Each number is 128 + 32 x the weight over its row's rms, rounded and kept within 0 to 255. Layers, rows and columns count from 0. Numbers have three digits each. The size before them is the row's rms in percent of the matrix's.

# layer 6 MLP up, 1024x256, rms 0.0941, rows 268-280, columns 0-255
097:140109125191130119131094136205103138117086100137138105118131103077142145119148036072216112063128183139138170081110117114120128138129138217086113129089103168087122135089155154113088124117139112152142183147152084076189088112117079099098151101085139207063184133189136105129157116132097153117102119166140165155067084117176128111106136141153146125124181118113110150174154150099131123120125113144113175127085156136077107116156136174060122104135112129122195152176085084130150129084152118100133169165089144109140135097167081116126129164142141134140138199083138131138170095067087103135111137118110087165111156079129125088131061096078158090217075159145100122124135117126107121120156098124141098153124125107132122175158183150165164166105121073094162170109159152157180122127177135
094:140124161185126172127083180161095151138131147147133059117110133094150085104092109120115102113084142143110178103138170177175142101101101196066170109177183118135060114136101124150110102126089139125128119125098174140168124091129140143150161087147105120136170156084087112132090107137070116127178091135189135149116062057117142129124177074082131120110173124102037095133122169150104136146143092079149150145087162091077141119060124119161148178152174160167138095147116167160142157172142133163135171116062137113141104174099118083158115132177156197097108119131106179128079180105109094080144144137108155103152073118203154079100142154170075097150149085156165122108103116124151121170083135137105146097092162125129107119162113100153143183111139094145144108082134109176153095107172209
097:127106155142107171091108131133061116199110121134171132070107122141117115124118131105141093159097120152122119123145066114125134076127142149179087128159169179115141165152118138095104098111111149160113079161105132127155119120145120147134139084127129142126153118178144129146132054135144068173133137086085116190122166133148138096149076178126136102080131135150111106158095152129068083139072088115190152150098177092119200146123109149133169167171103203124109214099189146135167117166042131095108068100129135000154087054161147136143133172131133144170135144079105102127162121125088082133068112071112061139142163149230144121083139142129104165144152143115095137107128124104151139136114154157157121148131128119120177130124117127112178139082132127139122181109130115133188099108194133
090:110160126160100142191130168131120159130167165136159102095076161137196104082117093123096164095150107196094084072119082050178134125184123154086148155113134144106112161155145077117074116180113186084106101117117103128102144150087099087146092126161109100154091083142143083117170094112162160198164156163122116167161117164145191153125076151161125118144138089119061133223096166130105107081085134145137119046132143093123130123106123137169137106169123120104127140142118082146095168115086140138166125190192109154149112155071071115116143108105085139086120106075152190138134090126075113156123182132098115126128175102104137162113093084119127113125170129104096173099129189142078128188143114193162088165132152124158119108130133106123076165122128180118173119144140097179094138125085162
089:185107093089119059082108186112110133096143131158165120151151117158112149133153082083122104148106179153111154147115108112135129138113177154168116149134123123075144123118119102135118133123063145126062123107159154127147151165050100103089175180116096149153114097140121117114078137203121145093118155149155122165093183092151098157063104092086110078193175107162091180140132159101134112129162137108151132114111155077093150126132076139089093094115148143154151119144121101135170174136159133147131124111107065125107054133101116131154084130128160129156154124182132136166100179103162098145085127141167133135152123113126128062121118115086075133118118095116118100112143148164118163155078121087166076157147185131098097129176219076145057083108141222144198089158098026190145144120150129
116:125132146146142152150155089168159132100112096121150166170106165121139105095090153061153161084130128107140117122131095102123078105192166149146050086104101104197073107108147127142181097114176158169144117115147106097075146168085086137155089097120117130087076134139134123138127067193113148095200161090113119138107177139185146107116119141139092122140118127127095144182102168097132077099125119132170133112114129189134123126176104114150154103121130095138160100167152131143097105085090060103118147115139126155093135137137124197135083189084130136088117171071162163115139197130117170170058142075090089077156108112168117136150137104177153170170128138139073172127112178137133151125099165132151122104095157120067167163193118089099104139175193161115125112139189155184086189198096138
107:092054125147144160164161164095147116144110112137128103117102131134174166135129114116122114153107116121133141139165051132109090125155155117168134129093095093189125134164119115145105053155124125126164154105108138088145174147067130101073100137113126197137103051194136166179090158136079086082183124132138155099126106109114117150140147169154134175146101095123140154140086148154158034092119089179122117122109101133119175104152130139066077108136132130126156095122113136200170067179150092201133099081111123138141100138138149152168165107165107148098118173114104091126153034147112112124111083122122148127114124060119190161089110120049129129203080142139080135090142111123124106119065171161136126113109179168130123152165126112137064150128176193147146113209132076123146088120153092
096:128123110136152112109113156157120092154109103046121088111101154101158174083153119114121113204098155181167110173127107088156135099096168133100079075136105122139082168122141108151125139111173116083111142112205204187126151133136111132088191110177105074110080108142091180091153114146106094136123112108143147170140093131100184185116101167135118099117086146102181115179179140149140101117131113045115071178070166051102124110102151183097124134200136137134169127107153113109183051118160133168088107173091122133144098120104121130164158115123082127119129095146125141161151107098187198108108172164180091113144159035116182146096121101102123089106171146166166079146082125143150100104094138121141097107150155136145124110145172093154156138086094172120113085107160160127152154117124143
097:067131051151151117125103104134092098078236143135138218115125150074112116144149117146134119140073170192167136137151113121134133056115180168143093107131223126152162174108186120112126063155127127118181091113075163162134107121073114052178146090183140129148106076127155120132125091104119123114099074156136127094126099123177120153152063146104119093160091134115125074141174097137089158143117097127144145096083084099151129073100096132142180073141153191132123134195150069149136131098108145142081136103084159110119086129099101122156124133122163158139097113154065142106151071124150109106116077182121130120155158155157111172119152126132092127172141144089115128106136140134117153142130110175143114174108098065109147150162131125097124216178146167138098102165128094126172123106160176
100:107128076160163113129171142142103136116122094166128161175118129105152112146064155142163205089106161142166139129138123104179102102137144086087105082117207119128112146157136212128140145116086085077164172130163153077166116163055133134139090137166151144176146124160089106097185124107118173139166155162179112141107082175147089134060116171096175111151190158163140127167147168108125050107066110111093127132202177132166095127110127144114129097145179174132161136175102073113132085141092097143078116175105100179109109092141106106171092139062130085156109104135108101102089170113065068160137118126150096130145114143128135144111121116098095081086137148129101125131078136111182090164127104142165114169107154085088163130149181123117061173170138149138199107149097159124124138092104142
104:136137082123117120092162085093078105127170155165104108152132170128121169139147125131122137131135152145158148119186090151187122082140075151142126159153081178173101153162161117154159070097128085106176103133151155158159081151126154147082091102132175127133173110139143058150112144089077104154174140079153150149141173138162097119170097196122158119095140149092114156092168146107048132142114098112079121095151171111119153075094111165070147185081131154106167121122104087151155128079048147180127088138143066102144128111138122112138080158097131066084085103130132185101099109113119165157101105110099120100118122130151181082195123153142167115111134161241159156178085096101155144137123100180135085150109125117143152110117096074130049123129163134102134200106106106106184154150130166
103:119066087146162114158066131133170199127117119141147165188029177147177106131144083140199151126149115152136147111094086111155074137110091135148163136140110080183119135131108182133031081107155070103098177121151176127132094125100096135071126167109154133127140141121130158082083092141093120123174134083083144165151123139146119107123102131170067117158119134125093174143094115115044146158093116178061114077123083099134135117177116124149106142122155168075154132105098190146194109097140099124174105096062119145158160124138149158144173094134120177107172139121160085150189098117121177138088108149106166101123081131136158157140139109126171128200111155162130138152064132140096104117069174126127179133125104085137145137170107091111112094136075148111161125177146126192126167153132140
091:190134106173132120144173197147080150150152138141146108158131073152140136139148137146155126070097132113108141162110102088112119105139132159160069118135130114170097116128122139109159120116212126171102136102223093201143156135185095082124138116093073087127115110155114126136123156157136133147171130133150110143097066155134152131143078179173154129173123144104141071168132153150150151128155120078156184098110201082072112099158123147138086086174157121113115117143089110127159091186149097134135113135150069121151057110105073146145136219134133106089094134163086189145135146153102114088101143103163122137190111096147101087117158097138090112136127111118113094086055137091128185183106141082153115111141130094091174109168170054135111084122159132111240132120097106143149118142151186
# layer 6 MLP down (transposed), 1024x256, rms 0.0811, rows 268-280, columns 0-255
096:132136083131132136129125133107151172163124103156090127062075113188140111096172177156114197135161131120170110133128134180145126134153162165139171132128102127122059171140098095094137130111127173175170091190097094077154135133145147114123128125124196143123121122120130093066175119059170128135111105113125168124071114076078111127098140128144153149107093143111154118081136074113135142105103118192090151105094132156111147068155181100124127183157105111111111119113120184117085097100119090150176070116158131098160161081155116146182153132121142137103113153112158057137089079069162119094123166076125142138114167132107101138097166152146105150100175058157061170129170103124125086109115158182101054166255150161137116069147115149132109128156110115071107121131192070108159139121135145
097:108131087149144129056161143141130109083163172052158134135153121116126136195158139155124113139121145128096139019159140196142166164113067122139155092116147130118117105085124139182088108099138164116162130122185090164120099114133074130181151142120086139159107139076142151109155105104116176150122106139093097166136088143105047117141150105121153133124147146149197151076146122074149158167173133162117115070109155139195105082158108116133134130169148152149118141184116109173110108162102096083128095051140153161172140140079150123136118172130164111123157141134142082156136201150095085134113100138097130059130141122140057106155175130114163069122152121144178133089150134119084164122125165143066144144177130106177159094093123123064109043161127207174095146136163116087146120108101063
097:168173187103172142156151135149103155153099123136096152155180078103116124167194093098129095111087206068125152171131109127101100103132107104091117190087154144135120095162105137094090102140091132203092095155151127125126145065093152130082111079099124153076121143138089107127146114175148096141104094166127128142117148107158185158130123151115118118168112143143087095165123153152119102174162140095121119145063148169118060140174147157153075162121152085107130093083150107148092128134103105148156075118129124135207056126141090086094151150124141090196164128175150140092193089120132148125138118133175105099147146131195113089065128177161151134088101153055150105131117162124136142163184141108143098133255124070119158084157116129137128138136156131124111113099137127145070070112121134
092:115075147100172067090154171146098116108100168126134123151113136165107180141160160151164109136142127100120107138131108204108167163122147158098095106088148131114115125130110147083130118129072086148128149132167185120146075139145110113175117116095151114115183180178128156151100130109088157109060126185130152138110139105195120166123132044090160134142139140154108201072126107093185164143109071172116109103134091164060095074112117169150111139075165164108060140117120166121119157126092116128128102097114139164075113106133116167100062167118162113139195115153166138111105142106160164083167107144131140086176164137114108134162079166148158147101120136058172148141092122075057095124104121126052170105233111064125134102129149126142076148172118143089101178150116102130144106155186124
093:101124106093150152134082101105132146113090144092065070089112173125176145117114178075073175152160115108127104163109147116148154130107105179122140216131061122109128121077155115122148144149121154125112074179164150063152131149085136100109098086105103194141146137135112075154083059113114117136181140145102125162165121092116104107105087093137132149143172106129138202151095135151094222140146157149111124152111152114131088158157112185116146129156172137090093102129108128085096163096113049152122098100118135148160170136128129157104144113125110127189135141161144177166120089140110141104094174134085157120108132103102153104092100166188139122111059148051205175132130088140166094164138120121160128119255067120135123108124113151118126122151146182141151142152104155108138095137106144
112:151110102193154121162149120117125164088121082104202068142082132123127149093183140087108116143144055146121142069114089109132100114142132186152103122095116126184125132119091144147084147061107201160104147106128156128123113174116134101162101130111151110139154140153085147090119146124127174124115120099185120135161149192149155094125055109184115145132165120095156151161141136093090128134097155208086136135071155140106135136134177121113032138155082094116080134249150102065177129187108120169099150134156155152118175120115121181077090165140124127121109191148168088121112137136111088093066132137143156138114117116166120074139171164145095074143104104110145107137149141140164141122179160108129099161062124138097215128076101114145045140150116114115176118107137093102107144127112140
105:160114172123134180174108187089119162120090115102136135129104137157136069139145153053116104098099143137102103146142193143126170126137104145210207112131130097153144074159123187140107097129084078152108125109174146108108125148102132092126121106140122160104125126107104141168097157118140107151209060156131142131158069151140088144190080069181091138058078104074110164114129066144156146135126091158153085148114136173094140098104161123116173102111127123121141113089103126087163167132129139167153141112158132170141172112136146160098171140112118101127178121108085123099216171173185117133072089153152127117121116166127164126135109141156086102164199105143142155180160165103115132067121128062102077091163100153125074101117149141120079123114114111126191071100131094110129185035101131
094:102134171107188058092080118156142059163146156156121122127085203149120143118182120176081155142170159153082113078122139068153086141123115116143095166147184110111133165046139158151152168108090083090103134163158125099086137113160169088148161171086138181090150175127079098114080140182091100173132081098093087100150170155118128138101143145158075163110089105110127107152149110117103106114092165118111144114127193147135090126127113155130139086099139167099107165086109094104100122131095124089121160165127174162180162162160148153124076116108139143195090108080084133143145141115072146150106132127102084158126174100102145191106078104082081104106098147115172161152135125180156127137085157141201112140250139175121158121113129135108124146136131071114094121118090176144172131122115140
100:170119143151121066152120127081081004139118166135065128143132073134080173138072132122111143151121139130100167122146166185179075138160152078130138119120108122094104129118154104137195180164155122111133074153168107089171174124160129152105187149118107139165098068086139147114124122134131116127196145139160127139123119146110130160138184137145146187153142127169161145074101165104139098107159109136086087092139111151129118146082103125120079148121102126079133170095111127101135106091180108085150149148143133113141081060099131179168104120158179128137126132069121119147096088132156159190121179126135112125158081111120151177190075085118153137095128122110048139149140073127202111205131113096154113165126145071155147140144116170150124135060054105133103096127197124124155114137184075
099:096167130147101160174150140131102119209122137059112130098115094141154113073203075106087143081124098142096116094165160122132173112142115086165168146185158096097124120120135189097007175102096090114122153134131131104168146154111079170160151169101179100085120107164134174119112091151153136121161170132174117143096140127136111130122112157080148101141123070183129105168124084095119129096107107118097161146098162112125095084158078181107137147166125084106181089151166136118144139158125074108132121176168162129121148172097154162118111123158061122181154184119174140167084150095064122080086174144124137169161065102152140117096179151152153120130144151127126207100086115143130106089146163090084111152114104118120132132125096079174096153107122123170158179154081142164153083072082120
103:123101095078098160133111088137111092173136107157154093154137125153154189137153127129111146125111132063170119081141102109135134078087087086108151102206219101124108076132136140115155112126139114105151181104076178144182092127100095119139176161142156102147076135150125121155125153107067150104126132111147071168153150129088149169108146158122141083103083202160175137172183119139127110117197099117160092037169114156148170181179100133151117101138116119209124108133084150122125120156090097116127090157109125096163143106103135105134142103119098078161108134121131115172068118098145114145090088044180113085121121037153112151134105109116181156148083181125148111128184127092122157139172145119119194168147207141093170104087101185135119106159176111108096109151145094155135145122142170
100:103131151186086134102064170099110148138155112143089107137145148084130101129108097068156111144153127107127064136094113119063144167158154170124090134159095093147170104138130156175128056088168065141115150116122108169115109066125083097103148144122147124115098104135097144137123173098171148141111118106150111112139121128168201200159094156049163118169143176092145159135134124182147193118085123141198188120068180139175120124164171119122108165184129062175109141169116129075102077112136111162129175111167108094138112135172143130145141157107133133114114132106133112098153179164103159128134104118205167086083140144211111093121168136078121096145139137186137128085078163145082092134098159110078152122157152149117105108110166143155070137149198118133097154072065071108135103147105096
091:100074144089123109128104115151172141172159151159112076166146144175100220108109109120119115132134102077077124080177109066112122126148110137148173136140150098064115066102162113119144117136138148146149118077162109150098136136120168094119124174151127150181191137113157137161115139119109122122147078094114138066127148131113159107144161129132152133108148138123101174156158100155125157115133130142093083119111146133097112086119161147162107110112120128117121136115131128143179135115153111102160083138096163085093171137160125167021177137125094153170113147159173111106146150112131101053116122151108079197111142152114107158114097168127114154089109116030182099155166151161141123155143092120129146133255127106059097137144131151184110109141130087148103070112104096099131107196163119